{"vocab_size": 4096, "positions": "learned", "qk_norm": false, "tie_word_embeddings": false, "init_std_qkv": 0.0402, "optimizer": "ademamix", "max_grad_norm": 2.0, "batch_tokens": 32768, "max_seq_len": 128, "doc_mask": false}
Each number is 128 + 32 x the weight over its row's rms, rounded and kept within 0 to 255. Layers, rows and columns count from 0. Numbers have three digits each. The size before them is the row's rms in percent of the matrix's.

# down: layer 3 MLP down (transposed), 1536x256, rms 0.0254, rows 1310-1356, columns 192-255
# up: layer 3 MLP up, 1536x256, rms 0.0533, rows 1311-1356, columns 192-255
down1310 116:111112184109155144090100073091174147125124161191116144108123056138138124108112104145146112103171140099152123131118018104096137065137178107137146166155140151108121134106093160141074132084140136
up1311 104:128103068122100074095090101079142123134157152115117105079124147072171093078123121152209120120072128067113066147136116142134156140119141101104085157146155126184209160124142142152142159094114134
down1311 088:116080124101147127155123146136077174095174101126181103132124096121090113112103145117089171021176132115111095128114143149126109090133104104125118144116069146090111146182163087108147164138067182
up1312 088:130107169117132091101127121118080144182060199182132182129163143174189177132121146095176165139106137112045144165148134120099176153090112123169117101100153161098178043142178123099158193113143176
down1312 084:107109137136182153129145154104110126078115101133207130144128144098148169131176107149109136085122090107128147178093120139115121173151107095091104101141107097140151177124100114130087122123153110
up1313 105:161035174080127119108147130119149161159186147115101094130064085120132118078139126087106150140118162090132081083152108123166172129106106148153148136045093158158131162120116093098071144126131107
down1313 096:116089128122179148052184096132144128098137123108178101109060132134120057106108151185143101129157124134135128150168126034159151139076109138153148070090134105127184104114139141115137198133100162
up1314 111:146085156137150119121091040137184062129063122112143161106117128133117171115171147110097071136130164131095208151132152164086121163129082106080113183133099138072101108120116064126157117118138154
down1314 115:144149140102117065169135154115139163152157132120193132069133105112137144107125139090060059130070113079136143121186161154079159164125119137126128114094139095094123124153089154188132129128131108
up1315 081:111137202112171112160175089117135074175038140167134096120197165165121132143106171083104176086093097138127141119085117065115137107125131139060128121168182178204093148112164147137124163109136147
down1315 087:133100105115101149109112103143120124117166123096145172139116138080141097098162167135120106155131152140108175162178146157114093109109108130130167125079100103110167061109103171138108098185105125
up1316 082:180134096168187096166112156169173120157142156104103140103129160065098112120113133094154158121138120143116168071163158143075140126084154172065088130077159102152140166133162159152095136119161129
down1316 081:044132090136094125104139072118102093136158149146146140105138075180147181154159127145096117120168126113143080119109124145122113076223094135153159076078085150120168131129157061120143138102118130
up1317 126:146128100169104138142134097176119137100107156149081057122137111126128136092098116169143119152122121140157085149140135100102106124139108122083150149108084139189148138142117056137168128169126201
down1317 108:149118102127143149109156116127091140154134099148113127065140121149088131080164115112177145164137162104140132162101077174219110096173109141083132086139094167184123148105140089102199116166109138
up1318 099:108118112091104093086148139126098143117107133104187088130122116074092108113129144116134123172101142059093117152154087135131168069131102099173124123083170094108108112127080076166084097134098204
down1318 093:175133194159167161138176134183152135102093154150149102080098107074111142138138139145160162109084152180192170133103113082141080146123133141112170135144171146097114110109132097203087159142058120
up1319 084:146144157108139114080066131100155106105140180099117123166131107087183135148159130092161102113077120089135127136064114124109107144141137090123112183121163163082208190117153092191117091159181130
down1319 089:147138113137191133088168129062124121158186202127112158151163130115161206067186119144101157104188125099132132175075121149157065098103148159115084127085080108180091125153161192130129157098160067
up1320 084:146119135123161113181146175137157128078136110120151124135203128173098142149141053072103109072124174114112170106184168113127109103190145094134099126145111118156110144158141119125152175102112149
down1320 077:136095117125193108102112084116160176158146116086100159160147173105153137136178129129090109119194167081120170112151128153095104124157136115184216165150088068133105114173152067087100123147122199
up1321 105:141118120152045075191132057160124065129128131094103074164107137097095179103168174125177110174072117106161079143118165143124135173146143136086181143147125161078176149117196083135076128130166149
down1321 115:100249091122212149104129182116158108154106119158128081087165147168106133132071129104097114099106151139060120142111123143143150115149151074139174190161158123142109129207178139108147107178111147
up1322 112:155134133120151133138088158110111134166113125121175167156161119052059172120042197063170126171086113168182124110146158117125116158073091102159123087171205134057113119131137103109123106157122121
down1322 119:132130114116125057210137141121120108187113128142106170087095142094128156104190112159119143107190144122102129141140131155083130139164089123110150166111084150183108125170138174144132170165055092
up1323 103:127095129106135109158090091143134174128208154136201098163152067112153111147125144113173155122097129139099190112056092095170144134112142091145065069096106120133156172076108144145153141120139160
down1323 111:189148121143079142148088154153153161121161101143097025097130133081079128076111120082128110168155096117130110110135056159124128167159093084128128174129068108142146155071139124110163164110127158
up1324 111:111116086131142121140143108154155119128173148166070129083130131114095141124115128088122109142145126103141161098098183144133130119147165083127131153128127184128107143121221114156138137102169091
down1324 111:142131150059127101140137125133167152100112162127139125114103121125071138213087123171127124090166107114143100146140086085110164135081145113091153109099105137155144068132106130162116133134137182
up1325 117:131132131170175135194161103168137158130094106147022161068143080134088129099069128089128139144091095197180158096116152121124130054167122127089122138102129095150086143153103142108058148118153138
down1325 125:104107063106134103096094111131118027096166156141198139129059187110168133142212171138162173087170151143069094189109131120083141116114129143076166105134139116086164107101121154148113076079137124
up1326 078:113120123112096124139126125182127110085095116134134148200132137148109131145105138098176042097083146075113103143164110101145111113111140126139096156095141062149117161142197144127135165082090132
down1326 074:100171093105194106100075127131083145150122057106151134143071139178117108098142151127155106150184095110177120143189114092117105108099153109113121120060153094117163132134161122140154147148131141
up1327 091:103137151120108102101177153140127137189169111177134160161095102167033179153138112153132051103141151189120134169128110108133136174176058126138127152120153133124132096143139052189167132176113091
down1327 080:103181087151162151104067109138122078136110103143114141170207148148119139126114190130166139137137126122189129160155152092134127129148141128104140083178110133117083084132135128102094113203147129
up1328 094:153166141134107135145127096125114110154177195105166178065121160071116195169149147149167140103108154079140072173087089134199140128155187094135106130180111145186110132139178160175135122123110131
down1328 085:118192169170182066129115151115101173119109104129087082122152093121128088113166133117092122129157125142113098164191142133092145066164142110125161103132104102102114099089123167137147094189126146
up1329 110:116109203152125139118110042098112120160150175185124090155113119129094151155093167142174079148078094154125166092098093100109127138168144078133113129115161142076210185113180123130141193095108099
down1329 079:132164128088188126175153168166115064138118124139157118087169130093163165154156131141122098184094093172098136107155163068091171115175121133131106088171143146110159103159164160139141173145113088
up1330 096:125113081107125056181109118144156157164184166114104101077142062124150099076118117040141135181137101169124127102160148153152114142196085111112158135103139186133095150110122102113122103145159142
down1330 100:155122143159158146109130149111161143156144218130145148146108101190122094178161165140112097065144177102135123082140108096097146183068164115168165116080127068129128187197124119087099153122118101
up1331 105:159126102159109121176100099102182150097162133109131124183131112094127141160089062084094166114147131159120133092107122105076063102191103090068177162139170150114157128106115106128087101087143179
down1331 102:124140135123156104098124162117180153105050128080074125124110167142165138181124101166169111136085140146140096085153147173083141129108216115178132123150123116146142095131161122072160116138111169
up1332 114:136043159130091104143095084141104137174151121173148125137124121165153162104112145140114135172084121148159074138109085128098129180104174137157129140160117135166101110149155124065161176091109155
down1332 105:142101155097173067112122114148073095168087181063135114117168165157175105129150090136170114120110143168139054132107184079124124042162180134173079121119146105163116134141169174039156151074075159
up1333 082:160142069175198153140120078115164112144144100137095193112136172165186087101105120133161155086150110182106125133109113183188162099160133123129071072121146157165123197119128129167155097115119091
down1333 080:119175105085149138054117183120134130129151113158160121087107128159083088146099144133129109122074064135144117155164137126153123170106136147164162171162101127138093140175180069108156118137144100
up1334 103:122156159110121130135178105079146146089165113138083206121157112136105085114114117127204134142139109149123145177133100099155145106147136108134125190131074153194091131130152121125107133150123112
down1334 095:125149149128144113062117155117164129170061174064167115154096184142096152122134139090134112108173124112072129119130105076106083150120156131109167117116168100154115092156161106175060123137149130
up1335 104:184127094108112106193067152145124138137151083133139143126118061177156132073126077092151093158121145143092111080117175174116092170124057159090100156048173137111131142179125146172098115152133181
down1335 115:121135099079169151129122100133134132074104127138162107150143126138132076134144159136124175125142146174085084109088161115151129154138136075138116124099135140140147126137133116093098155157137150
up1336 109:121128160165099150070140114175096105149173155108131111126157159063065185105083114165162088093059059154070138098151073164085147114163115088142161098076173098069097104153132052137092099142164157
down1336 117:182103097083128120170113132115122151125113098182145091075175131183151125114134150139149100107148152130195104155116111109173024156113139154104149164071113188123118176118154151118120105117164113
up1337 117:147104086129136142177087079161184076077161099148134146128130149133125157130178121121139091092132126090130153110137173108121112129151163116074083198114120147150146189126175158096150163101129181
down1337 108:157153163130142198123121123195093116110075126107145140106107090136091178118135070141162107150098155166142125080053129080137107143122158135059124161124067109131138148108207110161203102129090095
up1338 089:072160178113113154148144108131155123187178135129156182153110088132114147131094109127086140109150108146086129133071146124161138113079141128102152118103119142172127114219187100095091123099102117
down1338 087:150119124115157097130055120098099164153052085144141109108139138126102140111151140154081152157081150169156111132175131135105166165156139119212094086136057120106164108067085135098175172143116094
up1339 093:160125093107144112119158102108136091126111138082128077103112119146122160098192136102172123114097171095127119151093141119132193119144153081114109140163149124155183134159149132144114118157134051
down1339 087:139149219149131188136159124115126159139149074060132122098183105073111155163131192119102140151110084121135166110155103165124126076134072096118125121092120109115121113136094141098136121105128146
up1340 072:127077109134083122145135092085124108122079083153083205144165118082150149084103118120191121125131106151124108164088110138064154138126143119142172158112142110108170165168119155115154153116129168
down1340 079:093137134120182083093198134168154149106150097077145114118111177133109094139151106123120107054036117138136151105131108154158108105126137110125058091111145103149124109151077106173105124109131086
up1341 091:125130134092163132067079140115082115123160142165162088121137162081216135143185138134107110124109144098145101139080069064152116130106139137108118177208069126150223154135181147124152090112115126
down1341 091:168132128103217126139085092138149127171113151124137152125091145159060138108107164121098096093127141108189163137104164150106194109111184158178173049095104117156065120159084087092096082182159123
up1342 098:125113159146133050128169171111174101137162127114077164208083149121090104113163101079137160182150114101134107094110120111175191134135103080152103139163165104150123112177128123123128121113137134
down1342 095:158092132123151143113135079165151137214136124145151137088088128112142189122142099221123104107153103146086098167142117104096122174129145117128156176066133140081161171150080102083135128154117176
up1343 096:160173126169118131151077150176119130137163140141180136054165126150146144166185113139141151094215119125174131087145124074120119116119150114105180191120116119105150124079108154107141159071082109
down1343 099:134147137122138089112081109157133082115133123151089118081128156103103145124135172116081162159116184167075062140148155086131103087110148100146090096090124191130147115185101132170123105138136168
up1344 083:129091134174143094079123087114141127094105155130155101134153100130108153102108093094157117163048155126118128132105117150103112080110136058158111096132176078127137157185161144169110153147134133
down1344 069:106136096165143164134120149097141142144157131174131111125116088142089127178128141169166154056188149101120107089090143127184124107096138135115121096115156093175110141099132144145104161100082121
up1345 093:200084187151101171132159139107152117157164141118134086127122178113086143096127162102168098115134085116084087126161140128187133111102135125164124051130174100118129059180120117140056145054075141
down1345 096:157149171158113126182127024087135056097162118133134090095154171128155118082178108147066153136164161125088115165114069144069063109057118147143125099172084136142149156148121123088151119092111110
up1346 114:146121100075087095151149200145134092149066110147141167115066104078078134161142091161093126096102156039105143157114153133170124152158164085182159141189146172217073208122155131097106099048148103
down1346 106:119129162125171172131144166099097163067116146149148147134132111031094141165128073129171122133137146074126126150203118082185052160088116170124124109127166106123119154150118129107100114091128097
up1347 086:157159150121153075121169133097125092104054174147174082147125080105076146151110191137123158152120101132175083139096124168111092186172093064143190180157085097116130185155137125137122134114114146
down1347 091:143179052178180130117102099155147105156140137167104159109193195150148144112117092067134159126121121169145100151133199129185146124118132203076103067102091142114107143102106106113194182128106130
up1348 103:143117171096166104064166195120131116182107165190161168092145046165075112070144070166108107129158132033178121153158114143151120113149071152168053107091117089163175129162131155144151136107121142
down1348 097:131135108156076119149104101065165138167128083149091110108160108134168223157088128103120122138104112133127155083111120142079093138180100174176079149155144173091135138108193099181180146124118153
up1349 092:131144117141114126136120139160112048156152132135170154067131138122142076120169101131130181192133100136110058116172129121149196151167124110120110164148159060160204183135123155163130145124137095
down1349 075:134117125149112102134163142157114161159103116181113129135116144179143187097156087125168162111095127115189122127142171121117157107116085144098139119131183113132111100111135139121077076131118144
up1350 107:174085167193141121077131100140133067042125145089154130144116107145067086185170107083167186137123120111136131115130086130112145124139077084109140141143107163157150142055098093165117112096170138
down1350 114:161137068124127115132138148146134143127174106108129169125120178132115157148028096155183111165080151189176126114093150124105136076123119166108123108110153134141167125176110135164118158172100138
up1351 097:127107195083156100134122127133111111110131173167160103176152127111076102111066103096144113117095222180127086062162061151092175166171172068173143121136199073166180178084142153128107105100110130
down1351 104:106120117122123120106099094167152071134096092115119149099090140107140112088122135154116085095116101118107090161103146149104149126079175149163115105138111143124124164158077150116075134113104132
up1352 091:111126130125118097121067157208115077156072133135114095114129135142102105122133118105181147125108128145158075120133051120089142175197092086120119140130082142183131178124199039153102121119164109
down1352 100:130156138126153064094192192140094230069175152129152124104119140138118117145104086164138139121114132131123183088131092091140134120129177164094145051052112110197188100123069138095088157104119107
up1353 086:114120178186149093097096170153146129116135166160119156081115109168125173066112157136193162116122187131231161111126192185093103087108107102090122117173076172156071144142070114083145143059145087
down1353 095:177166133108120162131167111142120082182097181159123171159172125099087028089110111158098134092163122119067136115066097168135112055146180121107138122102160113167128062094156144114096121117104139
up1354 118:157165102131137152080119133183152130136133105149182150126109147141124181130110127149107130124123103125064120128119137158095132108110079123130051153146164164177182178116099168099117117008173060
down1354 118:106085158131157140136086147188087094143101139150137094138130133114125097072118138118100172107166135099117110112115130153119120167101081133130126085122149100129077196131128170087083142109108097
up1355 080:183106138097149067093111144183105118122093149131076145161137081162059166078138156158078106162150135123116114086034121126078111122138098099125146139145144152150136145122052095137104148095165088
down1355 085:148112207127154158135180173131096137077152089139164140100106153127108175208150126139150144137159066170107177079230107193177086101099121136091116145103124201111107154143120172059103106166097133
up1356 097:109115086154125086086150145141122166127157137186112146112102175144155169160135117142158128179061146185194161091148113114076133088109178125084090123101138034121122183106139125160151121135106092
down1356 097:076126129172164171115147181146155134104106130097159145147068127137188129157073125162128112118147104158120134106110162075144137125100175109148128139080166152130176162164075150177163152120128155